Part of a small language model's weights.
Training: a variant of SOAP for these matrices, 4068 steps.
Each number is 50 + 10 x the weight over its row's rms, rounded and kept within 0 to 99. Layers, rows and columns count from 0. The size before them is the row's rms in percent of the matrix's.

# layer 3 MLP up, 576x192, rms 0.181, rows 373-409, columns 96-191
089:52 56 46 54 50 40 57 39 50 62 68 35 61 44 32 42 49 60 52 52 59 60 54 46 59 48 32 54 67 49 46 57 52 32 59 72 50 62 13 58 40 53 38 22 29 40 51 54 71 52 57 45 61 56 54 47 51 45 55 37 58 49 51 39 49 52 48 58 57 56 51 44 48 54 43 29 39 64 46 58 46 38 61 44 55 62 58 53 49 42 50 43 60 59 49 51
108:38 45 44 53 47 62 48 43 50 38 44 33 44 50 65 42 49 41 48 47 50 46 55 54 49 48 66 50 43 53 43 29 58 31 50 31 54 40 17 49 53 50 42 62 74 48 46 58 64 39 35 55 34 44 65 48 60 59 48 62 42 49 54 64 47 47 53 55 46 54 49 39 41 49 47 56 53 43 38 45 63 35 31 58 72 60 45 49 60 44 47 64 36 46 50 29
100:40 64 69 53 65 58 55 37 58 52 56 33 46 32 54 72 40 58 33 50 47 42 54 44 34 48 47 61 59 39 50 72 66 45 33 50 51 59 42 46 37 47 41 49 45 51 53 65 61 46 58 49 65 66 41 41 43 55 68 60 49 49 53 53 58 60 47 43 51 63 44 51 52 57 42 44 52 51 46 42 57 49 41 47 53 49 67 60 47 52 53 57 62 41 48 47
107:37 70 32 51 32 36 52 48 50 51 65 52 43 53 32 52 52 37 45 43 40 38 72 61 52 49 49 55 65 55 56 61 41 64 56 41 46 51 47 24 57 30 59 60 43 35 34 50 63 66 37 60 53 45 55 39 48 55 49 70 42 40 51 66 45 55 44 50 47 46 29 48 54 43 44 57 57 44 56 57 43 31 46 62 56 52 45 64 36 45 48 54 31 59 41 46
106:59 39 39 48 43 54 56 48 53 45 42 52 36 63 35 39 42 36 45 48 67 41 37 60 36 61 53 53 53 55 31 58 50 23 45 43 62 59 41 58 62 64 54 45 56 39 68 45 45 52 57 43 66 44 56 45 58 40 59 31 42 57 38 47 52 60 59 47 46 56 60 58 50 52 47 68 36 51 42 53 43 50 50 40 29 52 57 31 47 61 44 39 59 34 50 53
102:59 52 52 46 34 53 42 52 44 36 65 38 44 57 56 37 76 59 29 49 46 29 56 50 44 50 56 34 52 44 54 54 45 52 60 83 56 59 55 50 59 63 42 62 58 27 55 51 39 54 58 52 46 45 59 63 44 48 50 49 58 36 51 60 46 55 58 44 46 40 49 49 42 47 39 50 64 56 46 61 52 59 59 54 55 62 44 58 31 55 42 54 38 59 53 42
099:47 41 60 49 41 52 42 66 39 50 48 38 54 53 37 51 45 54 49 69 31 43 53 55 52 51 43 59 32 38 63 50 78 37 57 31 54 52 58 40 66 38 56 53 68 45 58 57 54 58 57 51 68 40 51 37 59 70 53 55 48 46 54 35 52 48 46 32 33 67 51 44 62 47 45 49 45 53 48 34 52 13 43 47 43 55 55 74 40 45 45 55 49 60 50 50
106:65 66 48 51 49 50 51 62 54 54 51 54 56 36 56 53 49 61 47 51 58 49 40 58 65 56 47 66 42 63 44 43 50 53 40 54 57 39 51 51 56 50 49 52 54 60 70 43 37 50 65 50 34 60 40 35 42 61 58 53 72 54 47 47 62 62 51 50 47 42 59 52 53 40 25 68 36 65 41 36 50 60 26 42 55 42 56 60 56 42 47 51 52 61 50 38
088:44 45 26 48 46 40 39 47 41 28 55 53 50 50 46 35 49 50 50 58 52 38 66 33 28 53 38 59 40 47 45 64 47 59 35 63 31 51 53 55 61 53 60 48 57 52 45 44 29 47 42 37 60 41 70 56 42 30 41 47 48 58 40 46 46 51 55 19 62 57 62 50 60 40 58 40 51 43 40 57 48 71 52 61 50 64 46 45 60 25 49 49 26 43 36 62
100:42 43 46 46 52 75 49 64 47 45 35 48 74 41 33 54 51 47 54 49 45 30 42 54 62 30 63 55 44 54 59 61 37 59 46 45 54 46 47 37 41 55 65 45 52 60 56 53 55 69 23 49 49 51 41 39 69 60 29 48 38 50 60 38 61 53 39 49 52 51 43 57 54 49 50 41 59 42 37 62 36 50 55 44 45 51 59 63 53 51 46 47 53 69 53 38
102:26 22 35 47 51 57 46 50 43 54 57 54 53 42 56 64 35 50 47 48 56 56 39 50 51 29 38 59 51 48 61 43 47 37 36 58 39 46 49 42 38 57 61 52 45 41 46 56 34 77 57 58 54 59 51 39 44 50 54 31 68 52 52 36 43 52 47 54 43 57 54 43 57 41 61 55 53 40 33 54 40 66 58 47 47 34 54 55 52 60 42 46 56 57 45 78
108:45 45 47 43 46 51 43 39 47 43 57 50 56 50 43 63 84 41 46 41 46 36 54 57 56 55 52 64 32 45 42 34 65 66 32 39 61 45 80 49 44 42 43 66 49 48 37 58 44 66 67 59 59 61 50 57 53 38 42 46 70 37 46 58 50 69 66 60 56 48 57 40 50 59 67 57 42 46 60 57 49 55 57 46 29 51 33 51 43 53 69 65 48 50 50 46
095:48 39 44 52 40 51 54 54 48 66 55 55 53 29 43 54 35 47 43 48 35 43 49 60 53 64 56 41 57 43 58 49 70 41 55 44 48 65 68 46 40 37 41 45 51 38 43 41 42 60 57 49 44 57 54 42 51 38 69 50 46 35 28 51 59 59 32 58 53 50 48 46 29 50 52 56 55 66 45 47 54 55 42 58 47 61 41 64 37 64 50 58 56 55 42 33
088:58 36 43 35 54 54 46 42 53 45 43 42 39 51 45 69 40 36 56 47 70 31 55 51 58 54 59 50 63 52 48 61 54 58 47 54 45 58 48 48 36 76 50 54 55 47 54 53 59 48 22 37 62 34 68 45 46 52 45 50 51 45 62 47 34 38 46 62 38 33 35 43 59 46 36 52 39 51 35 61 63 78 34 55 47 60 61 32 36 58 49 47 36 61 49 35
089:53 60 60 54 32 49 69 47 63 50 72 67 47 51 52 47 49 47 55 60 49 53 52 40 66 34 43 58 58 33 48 49 40 46 43 65 55 52 57 40 55 67 35 54 50 53 46 50 32 44 37 57 40 61 60 47 60 52 41 49 58 59 50 52 58 42 66 52 49 48 45 46 50 66 58 62 52 37 32 58 52 48 38 48 60 52 54 31 56 62 65 49 56 60 56 21
098:45 41 45 64 59 59 59 36 30 33 48 57 72 31 53 70 50 44 60 53 57 49 43 70 63 40 61 48 61 42 48 36 54 40 69 46 32 61 58 37 50 42 49 61 42 34 53 51 67 43 59 55 55 60 59 70 60 55 30 48 75 57 56 55 42 35 42 56 46 49 48 49 46 37 49 70 65 42 67 57 40 53 62 43 50 55 33 51 68 37 52 30 61 51 63 52
099:34 33 55 49 48 50 50 51 68 37 46 44 50 53 35 55 58 56 56 66 41 50 49 67 49 51 46 61 48 50 42 55 44 44 41 48 56 29 57 53 63 54 53 39 47 63 61 52 47 45 57 53 55 47 24 40 43 40 41 67 52 59 42 63 45 47 38 55 46 44 60 58 33 42 63 53 51 52 40 47 51 51 50 60 53 28 48 44 56 46 61 37 62 39 38 30
096:65 34 37 38 40 69 39 53 48 38 26 57 44 63 30 58 49 42 41 37 45 54 59 46 53 64 70 35 36 62 58 38 43 57 50 42 54 41 64 62 56 41 67 63 43 38 46 44 55 57 37 39 64 42 40 53 42 57 29 53 49 38 49 69 57 49 46 51 60 40 66 48 35 47 62 52 63 59 48 45 49 55 62 58 35 55 43 45 57 39 45 64 45 42 62 48
098:31 56 40 50 55 60 68 50 62 71 42 60 45 63 65 42 77 67 45 52 54 40 80 59 35 34 58 50 44 65 45 45 48 50 42 53 30 47 28 46 55 52 78 50 58 43 34 61 63 62 50 45 53 48 54 53 65 45 72 50 41 53 57 42 41 38 61 51 54 35 51 62 39 39 53 57 64 59 52 42 56 57 66 53 46 46 52 56 28 50 46 45 45 55 43 45
094:49 61 47 48 41 44 41 51 51 54 57 53 44 43 51 71 51 36 42 52 50 60 61 54 57 35 51 58 60 46 60 58 46 43 65 49 45 42 44 55 53 54 57 57 52 55 54 52 54 50 38 40 48 52 66 47 62 50 56 49 38 33 64 59 70 61 50 61 63 44 62 61 43 46 35 61 39 60 40 51 64 56 52 39 68 40 52 64 70 57 54 39 56 63 45 57
104:50 56 59 43 59 50 49 56 28 55 34 64 69 52 67 53 54 47 56 55 72 52 49 38 71 50 53 53 60 60 46 54 71 41 60 53 49 33 47 46 59 51 39 58 51 60 42 51 43 53 49 30 55 46 45 34 54 51 47 47 40 35 71 50 62 56 57 47 35 68 48 55 72 61 34 62 66 53 59 61 38 39 61 51 37 57 51 52 53 71 54 40 66 30 52 44
104:60 31 55 44 49 71 56 49 66 67 55 35 48 51 58 64 45 47 48 59 29 55 64 52 52 42 41 41 48 52 20 37 57 49 34 52 59 54 34 39 34 37 53 52 38 43 38 40 47 49 53 53 60 37 58 39 40 46 38 46 41 58 58 55 36 56 57 54 56 44 45 41 74 67 58 55 49 58 60 44 57 35 60 59 49 44 48 62 48 58 47 59 66 61 38 54
098:44 41 31 37 36 60 51 42 59 47 57 52 36 44 57 70 67 45 37 39 31 59 44 59 52 65 56 60 42 61 45 61 63 56 38 62 56 58 53 40 59 49 64 61 53 27 54 57 45 65 59 57 64 49 48 39 48 52 45 59 59 46 47 53 48 44 40 63 28 50 56 51 35 69 68 49 61 43 36 39 50 52 55 51 53 41 52 53 56 50 44 66 33 44 65 32
113:58 43 71 54 33 36 48 65 58 34 41 47 55 37 56 56 40 57 51 39 50 48 59 33 49 45 59 49 44 54 40 63 34 54 50 56 42 33 49 40 53 65 49 60 52 47 48 68 50 72 54 45 60 33 53 51 55 42 38 59 64 51 45 44 74 58 42 46 43 44 59 46 41 52 39 41 40 60 46 60 58 53 45 63 64 41 47 58 49 26 49 58 45 43 63 53
107:25 48 49 39 37 77 59 76 54 60 52 43 80 54 53 43 66 26 54 51 55 46 62 53 40 52 58 46 33 37 47 51 61 55 37 34 34 43 38 59 50 58 47 32 53 49 38 36 58 51 52 55 45 39 67 48 53 43 44 52 68 50 54 58 40 56 43 49 48 51 68 55 53 65 53 62 40 48 33 48 56 48 54 61 49 48 48 46 40 64 37 70 51 54 44 49
104:52 67 63 47 56 55 47 54 50 39 63 59 34 40 45 65 42 50 60 60 68 42 51 40 66 48 57 45 62 51 48 76 36 47 52 40 34 69 49 58 28 55 36 56 47 37 39 52 49 57 53 36 51 60 58 37 63 26 62 53 42 44 53 43 48 38 52 46 39 43 58 32 52 39 41 44 61 50 45 70 38 65 45 54 25 50 53 32 52 66 36 43 66 51 73 52
098:26 55 58 48 40 71 42 45 52 66 17 60 51 53 50 69 50 43 55 48 41 55 70 58 52 49 47 56 43 41 62 47 44 59 68 54 57 52 50 33 44 50 50 56 36 48 50 45 58 53 59 73 55 63 40 40 32 69 49 39 66 52 51 36 59 36 53 50 52 51 41 73 55 59 57 57 47 37 53 55 51 54 55 53 27 46 58 55 46 48 43 57 49 39 46 22
097:45 47 61 36 47 53 55 60 44 56 57 41 35 50 51 51 57 57 37 62 55 46 72 38 48 57 55 50 63 35 56 52 42 45 47 58 77 65 75 33 63 55 59 45 63 59 46 45 39 44 48 43 59 55 45 54 56 45 32 46 40 47 37 48 72 52 57 55 42 52 34 37 48 44 46 69 58 45 50 55 42 49 51 63 53 42 56 37 34 25 56 61 68 54 73 49
105:49 56 46 46 49 50 52 53 56 44 67 55 52 51 67 70 53 60 45 21 50 50 52 52 52 57 54 67 61 59 60 28 46 55 49 57 42 42 65 43 41 48 51 36 53 25 45 36 61 64 60 54 44 56 63 54 54 54 57 62 52 55 48 50 44 53 52 54 62 32 56 66 44 48 45 37 40 56 65 65 35 37 58 40 33 55 41 53 52 32 40 39 49 64 57 51
099:39 42 38 36 54 26 47 34 44 57 47 40 44 41 48 35 43 61 45 40 47 50 47 49 46 29 64 67 57 57 36 39 54 65 36 70 77 51 47 58 49 49 49 64 45 36 65 65 55 61 53 37 61 58 60 44 48 55 56 69 50 50 39 57 58 58 70 51 31 66 50 54 47 50 39 72 23 63 32 41 45 55 69 58 50 45 54 44 45 52 58 63 52 49 49 53
097:32 58 51 55 51 29 52 46 63 46 56 45 58 60 53 59 65 39 40 49 37 46 60 60 41 39 39 49 59 56 46 56 62 56 37 52 42 66 46 58 40 48 64 45 49 28 58 39 42 31 54 54 52 45 39 50 39 55 41 55 40 46 44 49 59 61 53 53 49 72 45 57 55 43 34 45 50 43 49 32 49 58 74 33 28 39 50 27 61 39 47 70 49 46 60 47
113:46 45 41 44 40 65 59 39 64 45 53 56 61 52 52 43 39 34 74 66 51 60 56 41 26 48 38 63 57 34 54 43 45 61 44 46 50 63 49 53 44 56 47 58 55 53 52 33 45 49 51 45 36 60 56 53 37 69 33 57 45 41 56 60 61 43 60 53 51 54 52 45 60 40 59 45 27 68 55 60 31 40 47 45 42 58 61 52 56 46 79 52 64 57 46 19
107:48 51 42 58 50 40 65 38 43 62 57 37 45 43 45 61 66 54 36 35 41 49 44 57 56 61 40 48 52 54 58 36 54 37 47 34 60 40 55 53 53 60 59 35 45 32 47 46 44 34 54 53 64 42 52 36 66 54 56 34 54 78 47 53 42 61 46 57 59 51 49 54 47 60 42 60 40 70 53 50 48 46 36 47 55 52 71 54 41 53 48 47 72 45 34 33
103:55 56 39 54 40 36 50 55 46 45 61 57 42 59 35 42 45 52 42 50 52 38 55 42 52 63 63 54 40 43 53 66 58 53 47 42 52 51 56 60 38 57 61 59 43 44 33 46 41 61 44 60 38 53 63 41 50 56 42 50 54 63 58 68 59 55 47 31 65 37 54 47 54 46 65 71 60 43 55 63 61 40 61 38 49 39 45 46 62 61 44 53 50 51 39 36
100:61 57 33 27 51 47 40 56 52 32 44 56 48 34 53 72 63 76 60 43 35 65 51 58 52 48 70 55 37 42 69 47 56 58 48 52 54 52 21 45 48 42 54 51 37 42 60 50 54 64 34 53 45 41 55 43 52 54 49 42 51 44 39 47 60 33 60 32 58 49 61 58 47 29 46 34 50 45 32 47 54 47 47 46 33 36 41 56 64 53 53 41 37 49 53 46
104:47 54 37 37 41 42 57 43 55 61 39 56 52 50 45 43 31 35 36 42 59 40 59 61 59 49 61 56 41 60 53 64 42 51 59 43 43 54 57 66 59 40 67 56 57 28 52 43 49 39 36 44 41 56 50 44 60 55 50 47 34 46 45 37 45 74 51 39 50 56 56 70 49 43 33 43 57 51 53 51 51 27 51 42 61 21 45 61 43 41 35 58 57 46 51 31
101:60 42 50 35 58 43 48 43 48 60 57 32 51 47 55 63 40 58 37 62 44 58 61 37 61 46 38 39 60 40 48 50 50 57 26 52 60 48 46 52 37 56 42 57 57 43 52 50 66 52 55 44 44 38 43 33 47 57 35 51 28 60 61 69 49 54 52 50 51 42 57 32 50 30 62 40 42 61 30 47 64 62 49 52 50 51 28 45 51 57 37 46 46 60 49 39
# layer 3 MLP down (transposed), 576x192, rms 0.174, rows 373-408, columns 96-191
088:42 33 44 66 60 73 54 66 22 47 45 68 42 40 62 50 56 54 44 48 34 65 56 40 57 30 59 47 44 56 42 59 57 36 61 43 61 48 55 52 44 50 44 34 49 53 54 40 31 37 36 55 54 50 62 75 55 43 53 61 71 63 52 57 42 30 41 59 55 47 54 45 72 45 44 65 58 48 64 59 52 50 45 58 54 45 51 41 34 52 48 46 39 54 46 64
103:46 54 57 56 38 69 57 39 53 69 46 43 72 39 46 56 40 51 52 50 53 47 61 38 59 42 76 40 48 44 50 41 59 41 48 60 60 39 58 54 36 49 51 56 60 54 48 55 54 66 31 44 40 59 52 33 54 51 57 51 55 43 46 62 64 43 49 67 47 61 40 63 54 33 64 54 52 54 32 51 45 51 46 35 65 59 59 51 45 63 49 43 34 43 51 30
100:51 52 50 25 45 60 59 58 54 49 46 61 39 53 55 69 30 43 32 71 56 33 72 59 56 53 32 51 55 50 39 55 54 41 53 43 58 55 51 47 52 70 70 50 56 52 48 71 46 55 49 48 48 43 40 58 63 70 46 50 44 30 35 68 46 58 45 63 52 52 24 48 50 51 63 29 61 50 34 50 55 45 54 44 56 42 48 49 32 53 46 45 58 64 61 36
102:59 41 33 33 55 31 59 37 57 52 61 50 48 70 42 49 74 52 49 50 45 58 58 56 53 42 57 46 57 40 68 39 46 60 48 57 26 51 52 47 40 52 54 48 44 67 45 41 57 53 48 32 48 75 43 60 47 73 47 62 67 43 45 49 42 49 45 58 73 59 37 63 29 51 37 57 67 73 57 50 45 52 52 49 68 50 45 57 73 46 56 55 61 39 47 57
104:42 48 54 54 37 49 53 59 53 50 66 66 59 54 57 42 61 52 46 42 43 37 49 44 58 42 52 60 42 50 56 50 78 36 38 41 51 58 61 65 65 41 56 56 40 43 43 64 67 37 52 43 61 45 58 37 58 47 34 46 60 47 64 62 56 47 51 57 50 55 45 31 65 44 37 70 65 39 62 60 61 38 69 48 51 31 42 53 52 62 48 54 48 52 68 36
110:50 45 52 46 40 47 53 38 56 49 58 43 44 52 66 49 63 45 46 62 40 33 52 43 40 63 54 60 52 39 62 61 52 49 51 57 35 61 60 49 49 42 44 75 70 55 44 60 53 43 44 43 50 42 54 48 55 44 53 57 59 30 48 51 36 37 32 48 61 56 44 60 36 53 34 61 44 54 52 40 41 49 40 62 57 43 45 47 49 63 49 43 58 28 39 54
096:42 43 47 79 57 48 51 58 58 46 35 44 51 58 51 43 50 59 51 49 59 70 44 54 47 46 28 54 37 39 42 56 33 51 55 62 38 45 61 57 42 52 54 37 47 51 41 47 58 38 55 30 45 49 70 36 33 58 36 43 52 41 33 56 52 42 54 68 51 67 60 31 63 41 56 67 54 44 55 42 61 42 48 55 63 45 65 43 55 48 30 46 63 56 60 55
104:54 39 52 43 32 39 65 56 49 35 57 50 34 55 43 61 50 50 82 49 22 60 31 61 54 50 43 50 34 48 68 42 46 44 48 66 54 48 43 55 47 42 54 51 57 45 49 44 51 45 63 52 41 40 46 48 45 40 32 56 44 49 39 47 31 53 63 49 64 50 45 69 29 65 32 40 44 71 58 56 42 39 53 39 59 44 44 52 45 49 37 40 50 69 31 32
093:58 53 77 66 61 51 34 63 61 50 51 55 58 36 53 34 49 50 35 44 59 46 62 56 61 45 47 51 61 51 62 41 45 65 39 44 57 58 45 52 51 46 29 48 43 71 41 33 53 63 54 54 41 48 46 52 46 59 53 38 28 49 54 66 53 52 49 44 53 42 52 64 43 34 77 35 56 47 37 54 53 64 60 52 49 43 77 52 59 50 50 38 65 55 57 63
100:52 45 40 46 51 50 51 49 38 44 35 48 26 62 56 56 46 54 45 64 61 49 37 52 66 42 37 37 37 59 44 53 50 58 46 41 57 46 58 45 31 32 50 56 68 65 62 33 47 57 55 42 40 49 49 42 51 58 52 21 39 46 54 41 45 47 51 57 41 58 53 52 56 41 52 74 33 38 69 46 57 55 44 38 60 64 55 19 39 68 65 74 42 61 54 66
108:49 43 67 43 46 49 44 44 57 46 43 58 52 46 47 53 73 65 42 55 57 54 52 36 56 55 64 46 46 46 45 66 48 56 53 55 35 39 57 49 54 38 29 48 42 53 51 52 41 41 56 40 56 42 50 50 70 65 31 54 28 52 36 71 50 58 46 60 44 73 40 47 42 63 41 50 54 53 54 48 58 52 48 45 62 47 41 46 65 40 58 59 75 56 57 60
100:37 56 41 30 44 43 54 53 49 34 56 55 65 41 64 55 53 53 56 49 41 51 49 71 49 53 42 48 34 62 43 55 50 41 43 46 51 47 54 49 53 53 49 71 56 44 42 40 33 46 51 59 56 45 42 78 56 54 45 46 45 48 46 41 46 54 52 49 42 55 57 43 61 42 47 43 50 42 34 65 64 50 65 35 57 37 33 55 44 73 53 58 40 57 54 57
100:35 23 46 44 70 59 56 37 69 65 37 50 47 49 52 53 37 40 54 44 57 50 62 30 47 54 49 44 51 48 54 46 46 55 53 64 41 47 56 38 45 61 46 60 52 51 69 52 50 52 80 68 48 58 47 41 44 48 66 43 68 48 48 66 35 53 55 42 56 55 54 64 43 35 62 50 50 50 51 51 46 44 52 59 47 40 46 48 56 52 36 44 48 51 57 56
098:66 52 50 54 53 53 53 52 58 53 61 78 74 51 41 46 38 34 55 67 59 53 67 25 53 60 51 41 49 42 48 35 34 41 46 40 46 42 36 62 62 50 51 46 55 41 66 51 65 56 45 69 35 54 51 58 58 39 27 54 55 49 62 49 45 46 51 40 42 38 31 50 50 43 45 55 59 39 42 61 60 74 49 38 39 53 59 59 55 42 43 54 60 54 56 70
096:61 45 47 60 62 33 47 47 60 50 72 45 71 53 49 52 58 59 42 61 62 24 42 32 54 36 53 39 50 56 56 33 48 57 34 46 44 54 30 45 79 38 56 37 54 56 34 62 44 58 35 59 60 64 43 52 39 50 54 49 40 48 61 58 56 35 43 58 67 38 53 54 54 54 73 50 43 42 44 41 45 52 44 47 37 44 32 51 64 45 53 57 35 63 50 66
095:49 51 47 52 53 50 52 44 37 47 55 19 51 47 61 49 52 44 56 53 68 35 52 68 53 65 53 63 60 36 38 55 54 36 34 41 44 48 49 51 44 50 58 61 47 54 51 57 43 52 49 45 56 52 51 60 45 47 40 43 57 50 59 50 34 43 59 40 56 60 55 59 43 61 59 24 38 51 53 47 50 49 42 37 62 41 54 57 41 40 44 54 60 45 50 62
093:47 51 70 54 73 53 27 56 63 49 29 63 56 50 51 44 39 40 58 37 53 51 37 51 47 47 53 43 56 40 62 57 53 46 62 44 54 49 55 47 34 46 69 56 46 39 49 57 55 69 70 57 31 51 45 43 35 40 44 44 53 65 50 57 43 42 59 55 45 43 50 53 54 41 48 46 50 53 49 72 51 57 57 45 38 57 60 53 46 32 40 52 60 56 44 64
098:55 58 63 56 55 49 45 48 61 67 50 53 48 49 42 47 70 47 56 39 50 47 44 25 53 46 56 67 40 47 42 57 41 73 37 43 36 68 58 36 43 41 50 56 48 53 49 48 16 37 43 37 60 47 43 53 53 55 61 43 60 62 58 56 56 57 47 57 58 51 52 38 49 35 54 45 49 50 59 58 64 57 46 56 60 33 64 61 52 54 40 47 38 38 64 54
102:55 42 39 59 55 57 52 52 63 48 56 54 58 30 35 36 69 43 44 39 60 47 62 63 53 68 55 34 41 64 41 68 51 39 59 25 61 60 35 51 47 61 45 60 36 54 60 79 46 34 54 57 55 40 42 59 40 57 48 31 47 44 54 44 65 60 51 55 74 52 34 51 48 46 68 45 48 51 50 53 53 45 40 46 61 25 40 21 33 52 51 39 49 59 47 52
096:51 61 37 57 47 45 69 39 72 46 49 41 46 49 51 60 52 42 33 58 51 34 57 32 35 74 57 60 66 41 38 45 39 59 52 38 51 47 67 73 43 56 68 53 60 47 41 37 51 77 51 42 29 57 38 58 56 38 34 43 44 46 62 56 31 47 57 45 51 33 42 41 45 28 56 61 44 54 45 52 41 50 56 29 45 59 58 53 42 52 52 54 37 63 45 49
098:58 50 33 28 47 51 48 62 35 49 55 52 45 70 48 36 52 55 41 42 57 43 56 55 52 55 42 59 52 58 45 52 36 54 77 32 56 47 59 52 51 67 39 50 34 51 51 61 67 54 70 58 47 37 39 69 47 59 23 46 56 40 45 55 48 50 34 40 55 43 48 63 62 60 48 40 50 69 38 50 52 45 38 46 50 50 30 52 55 58 38 58 49 50 55 65
101:67 49 33 76 66 62 40 53 53 31 37 46 41 38 54 63 57 38 31 54 46 50 50 40 58 52 39 51 43 59 38 36 34 51 48 61 61 49 43 41 54 54 51 44 25 60 68 56 58 39 44 51 58 54 35 36 51 48 48 44 37 57 54 61 46 46 48 56 54 57 49 41 43 57 45 62 39 43 55 73 36 48 66 49 49 68 49 39 38 51 48 41 48 24 52 42
092:61 44 56 60 55 50 46 49 28 53 36 59 53 49 70 33 44 44 29 66 59 42 57 48 48 39 33 47 49 48 46 45 71 52 65 45 51 32 45 45 56 41 42 40 45 39 54 51 63 51 49 38 55 35 55 63 52 43 46 53 41 49 58 36 46 47 38 50 64 57 66 42 38 71 48 61 38 43 53 58 47 39 48 51 53 42 64 40 37 41 36 53 40 41 69 69
103:66 56 61 49 46 31 29 64 51 55 45 50 45 62 49 55 62 53 64 63 35 39 42 37 47 52 54 51 61 67 36 53 61 65 53 58 53 56 47 55 48 62 37 56 20 52 56 36 43 55 63 42 44 58 57 40 39 62 48 29 48 51 53 42 42 33 30 62 59 49 55 44 37 34 58 50 53 50 65 52 48 53 66 52 44 47 50 48 69 34 51 49 52 49 59 45
103:54 64 54 58 38 55 58 51 42 35 52 31 47 39 57 49 57 32 57 48 38 51 59 56 52 48 52 45 43 37 43 47 44 34 34 44 68 55 59 51 51 46 57 56 46 50 27 54 69 59 32 52 60 57 51 43 56 73 43 52 58 55 32 40 47 47 46 57 70 47 59 65 61 40 40 46 57 54 63 48 51 39 61 34 56 34 58 53 50 47 47 61 43 48 54 42
110:49 66 47 43 58 54 39 40 48 54 47 46 33 44 63 53 55 59 37 40 55 60 55 57 61 57 41 51 40 61 44 48 44 44 56 31 64 46 49 65 56 56 54 29 57 61 65 39 59 47 53 56 52 68 56 59 45 42 36 46 38 58 45 62 40 64 44 71 31 44 57 58 58 63 49 73 49 74 64 54 38 58 53 53 49 61 52 58 49 59 36 45 55 49 46 62
103:58 67 57 51 52 59 44 57 57 57 55 61 48 52 38 62 44 54 56 41 27 60 61 44 58 46 48 52 59 67 36 60 55 55 42 43 45 35 27 30 55 51 70 54 50 44 30 62 59 47 59 50 39 43 54 44 65 69 34 55 63 46 26 50 44 47 51 57 58 53 66 58 54 47 61 53 47 32 47 31 33 39 66 58 57 51 38 47 54 54 56 47 57 49 58 59
095:47 59 52 33 42 60 56 48 41 34 40 43 51 47 38 25 43 52 51 45 60 56 50 50 52 58 40 54 52 62 58 48 49 53 48 53 46 43 39 51 60 72 56 49 52 57 40 54 58 44 46 38 65 50 52 46 62 47 45 60 45 50 41 43 55 53 41 49 56 48 58 39 50 66 59 41 62 40 37 53 49 48 45 60 61 36 59 58 49 36 58 39 62 52 33 53
111:58 63 66 78 37 40 43 64 55 51 57 40 58 60 45 26 60 50 61 40 52 60 33 56 49 45 54 34 64 53 41 53 44 41 50 34 40 33 22 46 41 60 67 28 55 49 42 65 41 56 61 51 49 41 62 56 38 44 46 52 60 59 56 43 53 46 61 44 50 43 56 51 58 50 43 52 39 55 66 41 45 56 56 46 53 52 49 44 59 61 26 57 55 58 51 53
091:62 68 47 61 55 45 54 53 42 33 44 56 51 48 38 60 50 48 27 49 62 33 69 60 58 49 42 37 48 56 32 58 66 32 54 62 53 60 59 28 53 58 67 52 56 51 41 59 50 73 49 25 52 39 42 44 56 43 60 41 47 47 52 43 38 68 53 53 35 63 38 49 41 46 55 53 47 49 36 33 40 53 28 59 52 58 49 38 65 53 41 41 48 59 58 60
096:72 51 48 48 75 41 60 62 37 53 59 62 52 52 35 52 31 51 48 31 50 61 39 50 45 42 60 60 47 50 58 36 32 69 43 50 63 50 52 47 63 43 51 39 51 65 44 47 52 43 54 33 47 52 39 59 52 51 39 40 32 48 33 42 41 52 46 58 52 69 47 41 48 70 48 36 51 48 46 50 54 37 54 58 36 47 48 61 58 38 42 42 68 39 57 45
121:56 48 36 48 51 59 52 59 52 58 29 53 55 47 66 48 68 44 25 34 53 40 62 50 40 58 61 51 35 57 65 59 54 52 44 59 45 36 50 50 31 46 58 52 64 45 54 37 43 49 69 61 53 61 56 62 53 56 47 46 54 43 44 55 26 52 48 64 27 51 53 51 40 57 39 46 47 42 43 50 50 46 56 54 62 64 32 48 54 25 33 45 52 71 58 68
106:50 66 47 38 59 51 50 54 49 47 48 39 36 53 54 33 54 63 39 66 58 41 53 55 56 58 34 54 40 52 82 54 53 51 44 49 52 48 33 40 46 52 61 36 59 59 61 38 47 49 41 41 52 55 69 36 52 36 57 40 45 57 45 47 51 63 43 57 48 31 46 32 53 54 13 74 37 38 59 62 36 45 46 60 31 68 56 68 36 60 46 68 36 49 31 65
100:50 49 40 61 40 63 56 63 63 55 33 56 59 47 61 45 58 54 60 38 19 55 49 36 67 65 52 58 27 43 44 53 54 54 44 60 59 65 54 38 60 42 35 56 45 59 57 38 37 56 30 67 51 56 48 70 38 52 49 45 53 61 53 47 43 52 44 41 55 45 41 47 48 37 40 49 48 51 42 66 46 40 21 45 55 42 54 41 52 58 53 55 44 51 59 35
105:40 43 50 33 50 36 43 52 36 63 58 50 53 63 43 27 33 52 54 50 55 54 43 33 46 42 52 49 69 53 38 51 43 38 58 37 47 58 38 64 48 56 46 54 48 57 61 49 56 58 36 51 59 46 64 49 26 19 54 58 40 51 66 47 60 37 48 58 43 67 44 34 42 49 43 44 41 34 66 52 58 48 62 74 55 65 48 59 55 60 60 34 48 66 45 56
101:55 61 43 62 44 33 63 44 59 42 58 39 44 38 49 49 47 46 59 51 35 75 58 41 48 55 56 43 53 55 28 50 55 66 55 54 52 48 58 46 58 61 38 46 37 46 47 52 66 39 52 47 39 45 48 52 55 44 38 67 51 36 33 49 41 56 53 62 40 49 50 37 28 78 39 63 41 59 38 52 60 55 49 55 47 47 46 49 65 44 50 42 55 64 47 48